Weights of a small GPT-style language model, trained from scratch on English Wikipedia.
Architecture: RMSNorm before each block, rotary positions.
Training: a variant of Muon for these matrices, 5573 steps.
Each number is 128 + 32 x the weight over its row's rms, rounded and kept within 0 to 255. Layers, rows and columns count from 0. Numbers have three digits each. The size before them is the row's rms in percent of the matrix's.

# layer 8 attention output, 64x64, rms 0.0917, rows 0-42, columns 0-63
102:101077174116181088120114082132088127102091150167120139131164185127100119121170146119097084112122168103124111128204122140183148141143158137097089117159157121141170139168187107178137138061162076
100:124102122106104077119129118137125185085172132131096199110160135139090108111202102199179114166118120142148141146140141138077114147055130085132116130093140071126140089075180150130073130131095125
106:144122112157113152185139072137157175079100173149090140107108131128096060126138191102157157143098133051165112139088104156180118121066157163104096114145178122099128155138078076139144107111142115
087:085159187100074129117172137094131118097082148134141170120096182140188102135127092085080164159103163136094152149120117092079107166123101172117067180154117141080128108113091093150153129139145188
099:119155140182102126026093149122130139098134125132110141193044085104115152147141083178083116160127115108099138141063184181089126148115141129144089107121110139132118132172137106173098157117152100
097:169177126100144107055102176140133137090084135171095064144106073153127186091130136155163132100092107125149130092154147166081114098178103143108123153174132156176131171109175124138079072123129139
086:190157084125151146126169132125064074145076144070148118075140097116092169146178175149125167164201140127104167119141115117141107194135090127066111105119115139153149145129129127100100149121102072
102:163077113117064112149094129115156201061136112104091120121103122113082131143058190099165102130150134168126172118133105174105185143120186134168170155181152134131177149133117155130123092110118113
110:152146103129134124093104169184169139102127162114159128114119213088177147131128082154118108197158100113104167091120154141093065115093159151105174143149153125052145122145155134163075140126076107
102:111125140179091171113090090167098125126107086196184142141072167149111154118101173130142114122176175123086107107094155149109129114133151198149107086143108158126107162068135150104165144138158054
102:137185070032120118098121086064154151128135157089141163199151133127149124138081129151188127098124113117149166095100170164167143143101112092096161099102134113137134116097138115115099060112166117
104:083144105138152119173144151132096132154117178114139161085076047149189107150101133089162128134122144114209118124140130147102138149114118164145154092121130165112093082088132172109220068131126128
103:147072118115146050191148124133104102074081044134115165125136163177172206154110131117074073145163102148127121103169149152145137175109122127163131127119135136123093146124147134139101180139107104
084:072150180160142141196176076117117136130150088153162170152146152122112152150171141156145173114153125169102110121145143119154106108147129135177057106072123147164167102068133137130077095118152054
092:154104150162088169113102182099111154083147109069101159067144088136151128129144225104172107103173131129121145113137099116108101122099112131118148157123197108151131122136145179087212107157142113
125:156179102129108075120208107136155130126130111074183114144144104083082130123071160203063076131110099128115125122128120079116146094126116112129151079129134145141114110113154136088074164194133160
109:101111172089076142166110143056096142158115115091045155112181180082162116158173142134119121125128126164089142134131126168136183091116132177172146161119122092120184098124172085121136148086120144
094:102161136144143107102180186124119208108134136143132072126144135094085075154187108106191080146095122108118130092200102120070118093104172099115105134146120105113172155145089104140163076127125121
107:132112152119109086092152102145100059164119157107200105084107168144106130122105198143135152121076186124121093128198131096127086161172139131113148102148148153082113129127142148057068145145109158
111:105114084108105154126164139099144060078132193137118107115111089154098174099204113168132075100121114154187138118095112103122115073169131074085151112158118114157115177156158066122112141161114116
089:087068096115116138143119146098150137140141161101077060167166132160100176160165086127113087174162192176136149139104139120178140112101112145103143149167118071111184118126171087138111103158135068
075:184116102163128129164152148120100110117073146118095067119103081069108099172178163188160164110110126141133182182150079095128149088128081156140127112163151152130144111145114062111065157122138150
092:087052135114126134110093113073148142133091156138145203097119162103087118096043084160128151140157154183146169142111134187190185105109156153133108133124131128092101117130123170150126151172110122
098:123116133156176148120138080136137150090143136093069105000137145172123133160158126073160160138177154152136108134103120123127132166122142124142171137176163109108131106109113123138136086212105137
099:140135097095077110138097152166118175112133075043126148149143111117075134173165119106172161083065127139129109160140102173116111102097142126220125135069144160116108165122120109130174091132137165
087:097067163144096136175167152143143129150090120095118113120118122169157046114085122109094148158211115143139167126153144065079146141126106158171139227146143137101117118161112165129125122152094124
100:054088063123167236136129139108110114108120095164157126128168132103056160152133137147126142125098170142149160082095115161122122127103160153124165111155148136072143156116075094106090086130129152
095:124149111173132130135180080182110121135096150150052130125184128185124121195158180148069117145103113141155108142112137086192107152141165123116140144086129081178138088136080100113093163168116152
095:172157137126136154117121062108189135096205122127097167157182088161112117146119182127145181142133042140114143139148127101132127097136156067115095116085079109136046099113101140120116106122122130
105:157112162120095142120125061151136161089130146064113140161247130142097128105144149175118124113123122185098116161139160102109131185112096076122151101121110050135137104141129092132086167147124154
105:075137167094183082083111151101118177125162108158175116078140161129106130198113078148170099075153129148062127111168070161134138133095118078153114084142105132110092112159096142146112140146149085
102:124158155073170101090110146110082079089169067122149162112123120125174118104136112065131110142176128103076146105176162119117087158147170108164118134151092176156132063143173083156157156117101088
071:115085131121152078073107178209138135145155166112152149079128164085135123142114122172148108145081047106079108114099139126128140100154136156108096113100191156129146151147101198161080104123095140
118:099115130184164119119071077107124129156109104124146125159122123093089116110122185114083126189040132164142050117127116143132138102125086137200099133124121131126085101124161149140116163156080198
096:163093180095030067144091104126127140118136117121157085132175125155117101159120092152219144096084089149076098169117121146138167160159100133120142124166078102132132111149088100165134117143129143
104:052114086156131130041068135186102098124111152181083129086104136122152164117117142122140090100082151133134099097116141177135089137124133157099154117143128104157152097076159101093123111063168168
106:169104108163149147108115122166146151140089079121132144147135142090159119124127138139198207185180142114133076153098100129143154125123176136090080150117087093170138055152125139112079098052125126
089:081179077121144158078168167158120124093100100165131140100131058156101089117122115141193157142110178086167114175133154107167118145124148108129065162110176149187085164113152122085139122104110153
117:126161119129097160126081148103109226129067109131162138167145084144142064110142153063108116154123100112155122127094131139108152179080111164165134105126108151163077160183107096101144142144060132
091:155167118157173136154055123063083111141159096154126101139155176059134136210085143131118142160142083125096140191094171169139128113116120137087092119154109172092164123128104149096140170110145134
080:104159107128142109096135125073129086114103168126035158183099143087076117080133120103121125148136099129136116122116150192116143069139146190073142197138107190142155153116128113117157093126179121
093:133117138059192128137117118116143099073133146178103084139103178115125054077202132147109176118138142133120134125180115142149166117110161120126085157134092156108181117152136083152132110074192154
115:148130102073101178121105082183085074083111082174164106133167114116171105131153124148151102158052111153162145092098085116211122131180157143158107125142149099103131094088115150103114106157123135